Part of a small language model's weights.
Size: 17 layers, MLP 1024 GELU.
Architecture: LayerNorm before each block, rotary positions, biases, untied embeddings, attention and MLP in parallel.
Training: a variant of SOAP for these matrices, 610M tokens, 2327 steps.
Each number is 50 + 15 x the weight over its row's rms, rounded and kept within 0 to 99. Layers, rows and columns count from 0. The size before them is the row's rms in percent of the matrix's.

# layer 6 MLP down, 256x1024, rms 0.131, rows 0-54, columns 384-511
101:91 42 50 36 51 54 38 34 58 67 36 45 97 60 55 44 61 53 68 28 51 46 28 45 64 54 54 42 60 58 18 44 56 48 47 17 75 64 67 42 45 65 24 22 52 35 23 73 32 39 51 52 50 36 69 51 59 21 62 43 34 56 66 45 63 27 38 50 81 44 66 17 62 29 51 72 28 33 57 47 63 60 68 44 33 68 69 43 41 61 40 56 58 40 20 52 29 77 25 56 47 60 35 12 41 39 45 63 56 63 87 65 73 46 65 47 39 55 43 60 47 52 26 80 62 50 41 49
102:57 48 39 47 57 71 28 28 40 67 34 62 50 47 56 40 60 51 60 45 55 68 39 55 53 54 78 59 54 67 42 43 63 33 59 50 65 71 43 32 51 36 36 58 52 52 66 84 47 38 42 55 31 73 53 75 59 49 38 49 60 56 39 54 68 44 50 56 43 73 48 12 39 16 57 22 63 47 36 63 64 40 55 66 52 43 33 28 28 51 26 61 53 63 53 86 68 44 60 61 74 53 36 45 60 29 49 65 30 50 55 73 76 51 42 40 37 36 59 50 62 79 47 23 85 27 43 31
104:57 42 34 49 54 27 43 87 52 61 46 71 46 40 63 19 61 53 44 26 13 65 35 59 38 53 62 35 70 31 62 51 27 39 57 47 43 23 68 39 43 48 54 67 80 53 65 53 64 57 47 40 61 55 19 48 63 64 38 57 57 40 53 43 54 78 30 49 66 46 62 61 45 35 32 53 61 38 41 49 65 54 60 46 40 48 33 47 50 69 43 55 76 52 72 72 56 22 45 46 79 54 31 72 42 62 51 25 46 53 29 36 49 53 31 70 57 42 71 66 40 31 56 47 42 38 69 53
104:22 65 57 42 67 59 45 50 47 53 34 54 43 46 49 13 60 44 57 51 62 79 70 58 24 36 33 46 62 38 58 63 38 53 46 24 36 28 61 41 34 43 49 59 42 55 53 46 73 46 72 56 80 64 71 45 42 55 66 56 74 28 31 64 31 62 83 63 70 04 70 47 32 23 36 35 29 24 43 63 25 32 58 66 97 46 60 46 46 51 50 51 83 55 44 43 34 40 23 40 57 34 34 58 62 70 72 48 45 25 17 52 39 68 48 37 26 52 48 44 76 67 65 59 41 36 27 28
099:65 27 73 84 68 64 47 52 20 41 50 63 69 54 60 73 44 48 64 26 47 34 39 58 73 63 50 79 48 46 54 61 55 32 72 74 62 37 39 59 58 35 56 67 51 31 36 64 55 53 49 69 72 33 46 59 45 47 54 61 56 32 65 28 52 68 48 32 34 49 45 48 64 55 61 54 35 56 52 55 80 64 61 20 43 54 83 64 37 72 69 59 58 26 45 63 60 47 61 51 34 52 47 20 51 59 36 49 39 55 54 43 58 56 21 56 11 49 55 43 22 49 60 39 52 50 53 52
103:67 48 38 35 64 58 68 39 61 33 48 27 63 66 65 42 31 34 56 68 92 31 65 29 56 55 20 54 44 24 59 44 41 37 58 59 63 39 54 41 40 11 45 60 47 19 50 00 61 47 53 28 61 50 46 57 51 41 40 52 45 39 55 45 23 39 62 54 47 54 44 23 54 42 42 51 56 77 57 50 44 69 45 35 35 68 56 66 53 75 47 61 63 47 54 47 33 53 56 59 31 40 62 33 53 80 66 48 41 29 57 87 32 46 42 60 58 77 25 17 29 30 34 57 50 73 43 35
102:77 50 69 50 07 39 57 41 47 26 50 64 17 28 56 99 67 37 61 65 53 43 46 46 58 25 57 61 99 71 43 61 62 44 24 68 52 29 31 57 38 88 46 56 56 36 61 44 38 44 62 53 24 62 61 51 34 37 47 53 49 74 56 37 55 54 38 25 61 63 43 51 46 44 67 74 78 51 37 28 41 46 46 41 53 42 50 53 46 59 43 58 71 44 36 62 37 63 43 49 34 53 59 56 34 53 47 55 24 58 49 33 66 62 34 62 64 46 56 29 36 46 64 54 64 19 42 58
096:46 45 54 58 26 52 68 77 64 20 53 44 29 78 56 41 23 76 44 58 57 54 40 49 45 45 64 44 58 55 24 54 45 59 43 63 30 85 41 46 76 47 56 58 54 55 66 36 50 55 42 64 61 45 34 49 35 58 45 44 23 76 53 50 63 78 49 51 74 72 58 28 77 37 43 67 38 65 59 42 48 52 45 46 59 59 50 34 54 50 29 19 55 25 17 40 54 50 42 48 66 58 50 37 36 49 48 45 38 60 62 32 45 62 46 37 57 57 21 18 59 41 33 54 52 52 28 56
106:60 72 59 62 46 67 29 48 37 63 62 12 46 35 38 68 50 40 23 16 40 47 81 47 45 29 55 65 48 25 51 54 54 35 37 56 32 51 44 81 52 49 69 55 45 49 20 52 17 53 47 69 36 81 69 78 72 40 31 37 67 70 40 61 54 59 37 55 52 45 59 43 48 59 49 33 50 46 59 26 32 52 60 54 40 59 40 70 66 65 71 45 56 49 37 54 69 53 33 76 63 36 70 42 62 67 56 30 36 57 22 40 72 58 59 54 50 40 51 48 60 82 54 65 61 49 30 52
101:51 29 76 33 46 76 32 51 65 75 43 31 60 73 59 32 61 54 30 48 60 51 30 49 44 87 27 49 42 86 58 63 49 65 44 40 65 62 53 71 32 46 53 43 47 21 43 56 27 54 14 69 28 68 64 75 40 25 41 50 38 61 26 66 77 27 38 67 33 56 37 35 59 55 35 28 49 32 50 72 40 51 47 28 63 41 69 62 74 41 42 61 46 67 65 46 44 47 49 87 36 38 43 40 77 63 73 41 57 34 56 64 65 58 45 57 64 44 49 46 42 49 37 56 54 71 62 38
103:64 35 42 41 57 63 59 37 35 40 79 65 43 49 65 66 39 46 70 52 55 43 47 50 48 23 71 71 55 30 62 62 55 66 28 47 21 56 58 06 41 79 68 54 41 75 47 48 17 48 38 61 73 52 51 60 37 54 43 58 46 56 43 38 53 55 62 40 56 83 37 53 39 38 62 54 66 82 53 50 29 51 56 63 60 51 49 43 73 53 52 49 57 48 83 63 18 35 63 54 41 64 41 77 95 54 34 32 28 42 40 32 31 54 36 30 57 48 63 35 71 67 47 39 34 65 68 38
103:27 33 57 43 63 74 51 44 60 55 25 88 64 49 69 45 48 71 55 55 59 40 42 67 63 50 59 36 49 72 18 53 91 42 61 31 41 49 39 26 71 32 20 54 46 37 47 53 17 40 58 46 42 58 71 67 54 52 82 50 37 12 40 19 61 47 54 40 36 42 36 53 40 45 33 51 27 39 68 43 40 47 28 42 15 56 46 74 60 30 17 61 50 76 64 24 48 50 55 78 45 47 48 86 33 35 36 63 40 73 63 56 69 10 62 46 67 41 46 51 45 25 38 48 39 47 27 68
102:28 33 42 33 61 66 56 53 42 63 47 40 35 43 05 66 77 84 51 55 28 92 21 73 49 42 58 24 89 78 41 46 67 58 47 30 62 54 03 44 56 42 58 55 44 65 49 63 41 36 44 47 41 56 46 77 54 55 44 55 70 51 50 49 54 50 16 41 42 30 54 33 60 52 43 64 27 34 50 55 42 50 56 45 38 65 70 43 65 55 92 43 50 71 62 53 51 42 53 64 39 44 53 28 63 45 69 42 49 48 22 50 17 62 27 34 51 46 74 65 57 60 44 56 58 54 41 60
103:53 60 66 40 59 49 71 43 46 47 65 43 65 61 41 55 57 25 69 31 49 53 41 40 57 49 49 36 24 31 56 62 49 40 64 49 52 45 75 44 56 70 55 58 44 37 50 53 50 41 38 53 59 54 56 89 42 41 58 56 66 55 50 70 40 49 68 52 50 44 24 45 35 38 33 16 57 67 45 58 51 54 36 26 51 21 21 43 56 99 17 64 59 44 47 53 29 14 54 46 65 42 69 50 34 53 35 21 21 43 31 43 42 33 35 77 52 44 32 38 59 52 46 62 42 67 40 53
102:30 60 35 32 55 62 51 40 52 34 23 72 52 55 56 48 56 60 66 21 62 52 42 91 39 62 49 48 43 52 68 42 63 59 74 40 56 60 30 34 53 55 36 65 70 22 62 56 62 60 53 52 25 30 33 31 49 68 33 81 41 28 41 45 35 73 67 47 37 62 54 40 37 61 36 35 36 29 59 67 21 65 26 40 53 44 65 53 34 57 53 67 63 37 35 44 49 42 65 51 43 57 44 68 51 53 37 80 58 50 57 54 39 51 60 41 38 33 38 46 69 45 42 36 55 51 64 79
106:43 56 49 88 38 79 48 71 29 71 47 52 17 72 44 43 48 47 50 70 56 62 70 20 54 43 48 31 58 62 52 65 54 57 36 53 46 34 46 49 49 55 31 56 44 46 44 48 63 89 37 42 64 53 73 63 53 43 49 62 65 49 31 57 59 66 57 39 79 39 42 70 46 58 45 54 47 37 62 61 05 52 48 76 84 42 29 17 27 72 35 50 37 40 44 18 32 43 46 46 48 55 37 33 59 24 68 90 65 42 31 68 72 36 31 47 30 44 41 51 46 35 85 61 22 45 48 22
101:14 57 47 05 47 53 42 79 77 17 52 24 47 69 58 35 52 52 51 49 53 24 73 61 61 48 50 69 48 55 53 32 71 45 38 70 44 36 51 61 58 49 60 36 44 59 54 32 61 45 60 59 50 69 68 49 27 53 60 37 48 43 73 59 54 54 49 43 59 64 71 46 44 64 35 33 71 55 36 42 35 47 08 32 72 71 59 29 74 79 37 33 45 34 40 34 32 55 49 36 50 45 48 40 61 81 45 53 45 47 46 36 58 49 32 72 60 43 33 56 38 60 58 73 55 26 83 21
098:58 58 64 72 64 62 53 65 38 80 57 47 22 35 33 27 45 40 37 37 24 29 26 54 57 30 61 53 68 65 54 56 57 46 60 58 81 43 46 65 62 33 41 79 48 51 64 65 59 73 62 44 77 61 52 42 79 24 64 40 53 64 46 61 62 47 74 62 37 45 31 58 32 65 69 55 42 72 58 43 62 26 39 23 41 51 41 53 73 70 67 49 75 40 58 61 47 56 47 54 76 45 55 66 29 52 55 23 39 57 48 27 41 35 13 39 32 59 45 43 49 57 33 60 42 43 53 45
105:73 41 41 55 45 51 40 52 46 59 40 37 48 58 37 41 79 39 40 34 63 42 62 48 42 49 41 46 72 19 49 45 38 69 55 46 51 41 60 69 41 31 12 81 56 42 71 29 53 45 59 30 51 34 51 44 69 53 51 61 57 72 43 45 45 38 38 45 44 61 23 30 72 36 43 57 51 58 55 60 63 42 69 37 48 42 61 78 36 64 55 42 41 67 22 58 37 24 40 48 36 46 60 48 50 73 47 45 62 31 36 36 29 33 43 64 38 45 67 57 40 56 27 80 57 53 43 52
101:34 43 78 54 49 51 68 49 30 43 68 44 36 47 55 74 51 60 36 23 57 42 51 28 59 22 39 58 40 85 62 51 48 38 22 59 46 59 42 47 80 36 67 50 51 29 33 63 50 47 60 60 59 40 77 43 43 51 24 65 67 70 54 39 44 52 31 46 59 47 49 52 49 32 59 72 45 87 21 67 47 53 00 69 43 33 16 54 63 13 28 41 46 36 36 40 47 70 71 67 35 32 48 37 42 46 60 83 25 47 42 68 72 58 71 15 47 41 50 30 32 31 57 38 47 56 28 52
098:67 55 69 52 53 52 38 45 40 50 45 49 55 43 83 44 63 59 59 83 32 28 59 27 63 37 45 44 56 63 39 67 36 26 34 64 19 36 45 40 50 41 54 39 36 72 32 33 42 38 32 70 55 68 52 36 44 75 82 63 46 57 60 48 72 55 73 53 61 75 41 31 65 43 64 34 59 47 43 19 17 76 27 49 49 50 60 56 59 49 66 71 27 48 43 72 60 55 16 56 56 44 57 48 40 59 47 71 30 71 38 52 64 48 60 29 62 65 41 55 53 51 46 39 29 64 55 63
094:62 63 46 42 66 46 44 34 43 38 52 40 53 66 43 70 54 38 46 43 53 86 20 29 80 52 48 48 64 99 46 43 47 37 29 51 60 37 38 57 22 62 61 30 71 62 63 43 64 49 46 50 55 39 37 53 47 65 64 60 56 47 60 59 46 53 44 44 37 41 76 75 61 61 35 37 33 49 28 50 48 32 52 83 72 40 59 31 55 52 54 41 56 68 60 48 48 67 44 56 40 24 44 43 55 57 52 70 34 41 55 68 47 43 60 56 69 53 62 72 70 73 32 38 48 36 60 51
098:82 54 49 68 24 28 65 68 59 47 46 33 58 55 28 42 49 49 65 72 57 52 21 64 53 53 52 93 62 13 63 55 67 35 61 72 37 50 41 73 39 46 57 50 47 21 63 31 44 39 58 72 69 44 54 48 26 58 76 55 71 74 56 68 38 59 62 35 49 51 40 64 38 43 55 43 50 56 51 41 47 50 26 78 63 77 57 39 31 50 21 41 52 07 37 39 57 41 72 33 44 61 31 46 39 39 49 59 43 84 57 58 51 39 49 46 53 56 60 43 58 17 50 60 42 44 38 65
098:66 41 16 62 64 35 45 59 24 56 57 37 46 55 59 47 22 35 61 49 49 57 39 82 45 87 37 52 50 59 51 52 53 51 55 34 30 52 41 44 64 61 33 66 58 37 62 61 63 57 66 40 70 36 82 61 83 32 56 30 26 42 47 64 54 52 64 46 64 39 50 68 42 56 67 60 51 39 85 57 61 49 30 59 40 36 53 59 47 55 49 08 39 41 76 63 10 29 51 56 72 41 65 77 28 83 47 47 55 64 60 66 75 57 38 61 47 58 09 47 37 68 43 53 42 42 50 60
098:33 65 52 64 62 64 36 61 42 94 74 57 64 54 63 57 46 52 69 34 54 56 26 56 48 45 69 39 48 68 85 42 44 60 32 23 64 32 45 31 80 66 35 58 65 66 36 75 67 32 46 74 53 66 40 52 49 51 64 49 38 45 57 24 84 51 48 48 67 59 53 47 73 54 33 65 47 53 69 46 53 36 24 52 58 51 41 53 77 52 56 41 52 39 40 41 68 30 46 73 51 54 44 45 50 50 74 42 18 33 57 44 26 49 63 73 35 53 17 45 44 39 55 48 63 57 62 55
104:48 59 36 69 20 67 57 60 45 38 60 34 62 96 39 66 31 36 32 74 38 65 34 78 43 70 73 69 71 27 44 38 43 63 72 56 31 31 72 40 54 66 24 63 23 62 34 43 46 69 48 41 55 36 67 34 59 39 67 33 52 24 27 43 43 40 52 67 69 62 47 62 54 25 74 72 25 27 50 51 55 82 80 47 58 32 46 42 63 39 61 47 55 47 47 43 56 49 45 67 66 74 44 46 59 39 49 58 56 53 83 30 80 44 42 22 42 62 47 50 44 39 31 62 65 43 34 46
100:25 29 59 71 47 43 72 30 64 66 35 96 25 53 45 57 16 76 41 41 59 56 38 64 50 62 81 57 55 70 29 37 26 60 45 57 32 33 57 24 27 49 55 60 69 20 18 44 51 57 49 61 60 42 71 35 39 54 60 30 81 50 37 43 51 50 29 61 41 73 43 74 66 36 68 49 54 66 53 72 53 66 28 52 57 58 57 49 52 52 61 31 48 42 49 41 75 25 47 49 55 59 40 77 56 30 55 52 30 66 44 31 48 58 27 52 50 19 74 66 76 54 63 38 37 49 34 23
099:66 52 58 73 47 46 42 54 33 62 56 52 64 59 42 79 49 35 41 44 58 76 50 60 66 35 75 47 54 49 48 40 46 21 47 57 69 36 18 37 31 44 43 74 82 49 44 75 45 57 73 49 83 53 56 34 55 69 67 40 61 57 54 63 53 54 20 27 69 38 60 54 36 45 40 30 12 19 77 54 44 58 28 40 55 36 65 59 55 71 93 78 48 70 22 42 74 57 59 40 48 39 42 52 53 48 48 54 53 50 62 46 40 67 20 49 38 49 39 66 42 48 42 41 69 08 49 35
104:79 49 52 27 35 42 09 51 59 63 32 44 39 49 79 50 49 55 57 57 53 55 34 33 69 81 56 48 68 36 68 55 33 63 49 42 62 28 46 70 63 61 34 47 73 70 55 25 48 54 33 69 64 77 51 43 46 53 69 30 66 58 64 58 91 52 45 59 59 54 66 46 68 40 32 57 15 48 54 56 70 61 50 48 35 26 42 46 43 65 48 46 51 37 21 68 45 33 57 59 52 43 37 59 59 58 33 54 70 52 71 41 31 46 40 40 22 56 34 45 46 51 55 42 62 34 70 74
103:26 41 77 75 54 38 36 58 57 56 41 31 51 21 61 78 52 45 66 28 57 27 52 41 52 45 38 45 62 56 53 47 27 57 72 39 30 39 55 46 39 52 48 73 41 38 57 82 46 46 49 39 75 58 41 40 63 58 55 48 69 58 45 60 46 27 74 57 44 49 45 62 57 50 52 61 50 16 45 49 62 51 40 52 53 56 61 38 47 52 67 23 43 59 37 56 35 29 52 40 59 53 45 68 51 60 51 43 38 38 56 86 31 36 29 47 66 44 75 41 72 48 50 61 69 64 46 74
099:33 53 49 62 74 39 58 67 79 44 12 28 42 47 36 59 07 51 54 56 46 42 41 42 33 43 49 57 42 45 65 48 37 61 36 46 46 57 50 29 51 50 51 59 67 60 27 63 38 70 34 58 59 20 78 52 46 25 44 49 43 52 47 47 45 56 46 62 73 62 41 74 38 65 62 18 52 42 53 61 34 20 50 50 48 57 39 50 51 42 57 37 52 22 32 45 27 49 43 39 99 53 58 45 67 62 53 59 42 51 47 59 61 51 44 36 58 44 36 55 42 51 59 55 48 47 43 40
102:69 25 43 39 54 53 74 32 36 45 50 57 41 48 36 42 34 58 31 31 49 42 62 47 49 54 48 43 32 42 72 49 60 69 17 52 55 38 39 40 58 47 58 29 38 28 57 23 52 63 58 56 44 58 56 35 61 51 41 82 56 67 69 61 67 80 42 29 52 70 36 58 67 44 58 26 59 58 68 71 43 39 70 54 29 73 49 64 46 69 26 48 40 58 37 69 65 23 43 45 36 66 99 65 74 51 44 31 55 62 35 29 83 48 32 51 44 51 63 61 35 67 68 40 63 56 57 63
103:08 70 51 18 42 60 50 35 39 76 52 54 45 45 53 09 73 39 72 45 48 54 74 56 31 48 56 51 53 64 55 18 51 43 47 55 58 46 54 52 21 63 38 74 66 17 54 39 34 56 58 43 46 65 38 44 61 47 07 38 47 56 43 71 29 60 59 49 74 65 78 55 40 60 36 66 60 71 46 51 42 46 38 46 75 31 57 38 62 52 62 34 27 57 57 63 37 49 30 30 26 59 54 51 63 66 60 35 19 27 54 24 65 57 30 49 54 74 34 76 71 75 48 44 43 57 51 58
098:12 20 26 40 62 42 51 28 30 68 27 49 48 33 52 40 52 58 43 63 67 52 61 47 51 13 49 58 22 51 36 64 71 62 76 45 60 64 49 54 68 37 52 48 52 46 39 56 54 59 51 75 08 78 54 65 43 74 46 53 52 66 00 67 53 26 68 35 40 43 43 25 48 53 43 48 62 68 46 58 78 69 51 36 56 56 49 52 73 54 49 49 58 21 57 59 57 30 44 43 52 18 61 54 45 22 30 43 72 55 31 75 69 35 44 51 30 55 68 59 45 66 57 46 69 57 43 50
102:45 61 27 15 44 37 73 38 79 64 85 44 32 53 49 68 63 54 58 53 62 43 48 31 40 45 51 54 52 38 42 38 67 22 33 63 45 36 50 67 45 37 58 32 69 51 52 50 13 38 57 61 73 38 32 42 42 08 55 47 57 54 52 62 59 64 33 43 58 72 49 34 56 19 53 52 84 58 52 56 67 52 59 50 59 43 39 48 50 42 58 29 57 57 49 63 30 36 32 43 41 58 71 83 57 27 62 61 56 62 50 41 45 66 58 56 52 65 62 38 52 54 79 32 55 71 54 25
098:71 57 52 38 43 40 46 46 63 54 59 54 52 48 56 61 32 46 96 38 46 36 45 36 57 57 57 34 56 62 47 54 70 51 37 80 37 60 88 58 38 59 31 27 59 44 33 53 47 34 46 44 66 43 75 33 48 61 31 48 31 47 75 42 65 54 49 18 67 54 72 30 45 75 60 78 43 49 54 44 37 30 18 31 26 74 43 39 52 70 45 84 27 68 55 47 50 54 78 40 47 66 57 13 46 52 63 62 56 45 67 50 41 55 82 61 62 35 66 21 68 46 37 51 56 38 28 35
102:48 39 62 78 67 15 33 51 35 64 63 17 47 47 37 72 39 48 39 62 49 60 37 76 26 54 35 55 27 44 51 36 23 28 49 57 20 32 29 34 28 39 59 60 50 49 51 32 49 43 50 48 28 38 73 53 35 51 44 59 63 64 39 62 48 72 41 37 25 72 31 44 40 40 50 35 60 29 45 63 50 63 67 49 56 70 53 44 41 08 71 48 49 72 41 38 41 60 65 48 48 43 68 45 84 57 41 45 54 58 39 51 75 46 56 54 52 42 31 54 24 46 67 35 49 56 55 55
100:41 42 35 64 61 32 43 09 55 75 61 48 60 77 50 76 73 56 48 14 59 20 64 25 50 42 83 54 45 72 56 80 57 50 40 29 59 62 69 58 19 38 36 36 42 67 33 24 47 57 42 68 49 31 41 39 84 28 57 53 31 66 30 41 64 67 38 21 57 52 34 12 45 61 57 49 40 40 74 35 36 65 61 41 42 42 24 60 40 53 14 57 55 53 47 60 74 36 45 91 54 62 29 49 43 59 63 67 57 75 38 39 82 39 51 46 53 57 56 48 44 32 27 43 57 16 59 72
103:26 37 18 34 58 56 58 72 51 33 57 41 55 40 60 29 53 52 76 56 95 52 54 66 47 44 29 36 47 56 23 33 24 55 47 37 44 52 23 46 17 36 52 44 26 31 69 34 81 58 62 50 49 67 51 45 36 59 59 53 61 29 55 41 36 54 29 21 36 75 50 57 31 41 57 34 40 59 24 69 47 53 67 61 52 55 67 39 51 63 74 36 45 73 64 40 37 69 51 62 57 64 78 65 74 39 46 48 41 39 60 66 38 22 39 44 39 55 41 50 40 33 42 16 35 50 46 51
099:68 36 43 52 70 28 50 21 88 60 42 68 50 41 40 62 47 30 31 62 58 35 60 69 39 59 43 56 52 26 36 62 48 41 47 43 34 34 27 48 53 22 37 66 54 39 50 70 49 47 70 69 37 62 60 44 28 70 52 70 51 44 46 50 45 61 35 36 69 59 48 49 28 55 56 57 52 56 54 47 69 50 65 51 44 52 55 79 55 26 59 40 42 86 53 52 48 64 34 23 25 33 47 33 61 46 46 57 61 28 24 13 72 53 30 80 58 59 58 39 27 56 36 39 72 42 25 53
095:58 35 40 39 48 50 46 63 72 63 55 38 53 40 56 37 39 37 58 52 35 60 34 55 47 47 67 55 69 38 44 42 40 32 21 45 40 55 37 79 47 51 20 52 60 59 56 71 37 51 86 51 50 68 59 56 77 22 60 35 65 56 66 52 64 27 57 59 59 46 47 47 38 74 43 73 48 29 62 39 37 51 56 60 28 46 46 24 52 58 68 52 71 24 46 56 59 59 57 48 84 52 51 50 53 46 66 49 67 84 48 69 30 64 73 53 44 49 46 72 56 56 71 77 44 22 54 45
100:53 65 51 38 46 60 35 62 63 52 72 60 52 88 68 51 46 33 44 53 61 63 50 52 48 37 51 42 38 39 17 52 49 40 42 55 56 55 51 84 63 42 51 80 56 65 65 89 63 56 50 47 54 41 49 36 62 51 49 48 54 19 52 57 33 59 48 49 64 69 50 44 33 58 52 63 55 50 38 64 50 30 68 68 51 44 54 45 62 54 29 34 39 58 42 41 28 55 61 54 35 56 41 85 61 35 38 29 36 48 69 67 40 56 45 33 74 63 52 45 83 38 23 44 21 33 33 73
095:65 49 52 48 67 33 48 37 45 40 67 42 13 61 42 31 76 35 31 48 60 92 72 65 53 19 11 65 52 41 51 52 59 68 64 36 48 55 52 80 28 35 26 55 55 69 61 84 48 47 75 34 35 49 66 61 60 51 41 42 45 33 71 34 58 43 49 50 88 62 39 55 54 46 62 16 24 56 44 21 61 41 43 57 39 23 46 61 30 33 34 65 28 80 34 32 55 35 77 37 43 57 41 51 79 49 34 47 58 47 56 60 68 44 32 43 67 56 65 52 47 64 59 30 73 59 52 51
103:59 62 42 29 39 68 66 37 38 44 59 45 50 33 52 30 54 49 28 53 63 65 77 67 62 18 45 51 46 56 49 33 49 71 25 36 48 37 46 83 62 50 54 34 53 62 37 51 54 53 58 33 82 34 77 39 52 38 49 36 47 78 53 35 57 39 53 65 50 33 47 36 48 51 27 30 55 44 62 39 52 43 87 54 33 44 41 36 60 63 76 36 48 34 55 67 69 40 53 36 37 52 43 47 37 65 21 36 64 72 41 74 43 24 36 39 51 66 57 71 56 58 29 51 85 51 50 63
099:54 55 41 33 38 77 58 27 24 56 51 65 25 55 80 28 46 41 58 72 61 14 45 58 50 49 47 54 53 36 47 61 36 18 61 50 54 42 36 62 54 23 59 73 42 76 57 42 57 54 50 38 59 52 46 40 41 62 47 47 45 57 59 40 38 28 53 48 24 21 67 60 65 46 30 33 40 23 68 43 52 43 51 50 57 49 62 52 16 37 69 73 46 67 46 52 40 36 29 70 61 03 51 48 44 82 52 26 38 55 59 56 44 70 57 36 51 35 73 44 18 57 43 52 30 47 52 63
097:60 58 28 48 59 88 45 45 52 73 04 44 68 59 68 27 54 39 19 34 45 40 74 71 68 64 43 66 44 67 46 59 51 43 50 49 46 60 43 83 55 65 60 74 75 30 61 46 56 41 45 54 59 46 47 65 64 28 29 48 62 61 76 62 44 22 60 53 23 79 31 65 64 24 46 49 47 42 54 45 60 48 26 31 49 57 58 67 58 49 47 39 62 30 34 75 44 54 54 62 47 58 40 65 61 49 55 41 93 57 70 60 63 54 35 63 63 57 67 54 45 81 43 50 33 69 44 19
105:67 54 30 33 38 49 61 47 51 59 62 47 57 45 54 63 47 53 33 66 53 65 23 56 71 32 43 20 44 50 52 65 75 50 68 86 57 52 87 67 44 78 57 37 44 47 42 45 25 29 51 58 52 51 34 34 51 23 53 67 59 54 76 63 50 56 68 57 44 60 72 48 26 66 66 45 61 70 30 73 84 44 52 58 46 28 56 45 54 40 49 47 70 60 69 65 53 55 54 68 41 31 63 30 57 51 45 56 55 59 33 06 47 40 65 71 48 69 52 60 47 49 34 42 37 27 55 31
097:60 46 47 63 43 32 25 68 39 23 31 44 50 20 58 57 52 32 33 58 49 19 57 68 38 46 46 47 94 34 35 25 50 71 36 50 50 39 31 58 42 64 59 25 30 39 59 29 50 61 55 42 65 55 33 45 89 61 63 52 38 75 47 44 50 52 33 36 33 69 32 69 21 31 81 42 65 67 45 38 70 57 54 27 62 48 20 73 43 39 50 42 44 40 48 62 53 58 74 65 28 51 42 63 63 42 32 63 47 47 39 41 69 86 79 68 64 31 41 34 26 58 38 40 42 50 67 58
098:42 63 44 76 35 82 51 44 27 36 82 55 47 22 41 49 57 52 55 43 50 29 34 58 50 43 52 71 50 26 44 63 61 61 43 73 46 27 43 95 24 49 60 50 39 24 51 70 49 31 63 38 52 60 51 58 49 71 26 56 49 66 33 48 46 53 67 50 59 48 51 60 54 51 68 59 48 46 29 41 63 52 30 50 55 24 38 80 13 72 40 47 44 54 55 58 85 72 31 62 34 60 56 32 66 58 35 65 78 49 65 80 55 53 60 26 54 49 37 47 82 21 52 29 68 45 30 30
100:60 59 76 67 60 51 51 32 52 73 51 46 52 46 45 38 39 55 20 60 40 65 35 67 53 39 50 62 76 46 41 58 69 36 57 72 28 44 81 64 43 69 41 60 46 69 31 49 57 57 42 51 55 64 53 26 56 60 70 49 49 38 60 59 47 29 68 56 52 40 58 64 34 55 68 30 54 67 47 40 76 50 63 47 42 48 47 46 72 44 44 54 33 63 34 64 55 70 36 48 74 60 65 58 75 41 44 23 61 53 55 66 54 56 52 38 54 61 40 44 38 42 61 54 33 59 42 96
105:48 90 66 69 32 62 35 53 45 74 48 51 61 48 41 96 38 45 53 23 51 43 41 48 70 75 32 41 66 45 43 61 58 48 55 53 51 34 30 01 63 53 38 53 61 76 30 64 34 66 70 52 45 18 41 60 61 21 57 39 55 54 68 57 34 33 45 58 85 36 39 43 77 55 68 52 63 63 63 57 59 58 93 48 47 53 43 66 79 42 62 55 63 84 31 08 62 58 77 57 41 54 23 50 31 61 59 24 50 52 59 56 84 91 46 36 43 38 36 36 52 31 61 75 65 47 42 50
097:47 44 44 40 56 43 27 54 53 52 23 36 63 61 28 47 40 33 52 43 58 36 36 36 23 85 47 51 69 91 29 60 45 64 63 40 55 55 56 39 41 46 41 45 46 49 52 56 67 45 31 40 59 31 36 44 41 53 48 41 70 32 34 48 54 26 53 39 54 37 55 68 31 33 18 61 71 52 54 46 49 33 63 52 68 49 62 22 46 34 41 19 76 42 32 43 23 57 55 78 56 61 52 69 27 37 52 47 57 48 50 86 54 53 44 54 69 38 53 74 42 54 76 49 53 68 36 69
100:76 44 28 69 52 25 36 46 71 35 43 57 53 39 60 43 49 63 28 62 34 45 57 53 67 60 58 33 42 51 57 51 41 32 74 43 40 34 60 35 66 39 43 68 60 30 64 41 38 39 65 36 45 50 33 30 45 57 51 31 50 31 43 41 81 19 41 41 41 42 32 27 55 38 40 40 56 67 54 38 67 23 50 32 48 80 30 51 44 44 54 50 50 86 40 47 96 52 57 71 40 28 48 38 60 51 38 48 44 38 47 47 20 52 49 44 61 43 42 41 68 60 56 54 44 49 49 55
103:54 47 54 52 48 51 59 55 15 59 49 22 41 32 48 38 34 71 51 41 62 42 53 36 47 36 76 69 41 25 63 40 37 69 43 44 63 52 70 23 36 74 50 40 35 65 43 55 56 72 17 27 51 57 52 24 67 66 63 44 52 52 46 31 60 09 80 72 69 34 44 41 50 73 41 41 40 59 80 62 34 71 30 42 39 51 59 53 44 39 63 47 70 43 24 60 45 24 27 39 49 74 63 37 39 75 43 45 49 57 25 61 32 61 68 23 48 66 56 55 81 74 75 86 50 66 55 63
099:27 34 54 25 45 44 16 41 75 61 63 32 62 36 22 20 59 63 58 58 39 63 62 34 39 08 60 63 35 62 81 38 80 45 45 43 68 64 90 38 63 59 67 47 62 28 49 62 52 39 50 75 61 63 51 47 36 58 43 34 60 37 71 45 28 46 51 50 37 56 61 49 46 69 21 51 35 99 29 35 86 54 33 41 55 46 56 73 36 26 46 50 53 38 65 58 60 31 43 45 56 62 12 42 45 50 96 66 51 40 43 59 39 71 34 49 37 43 60 78 60 55 55 37 73 42 49 34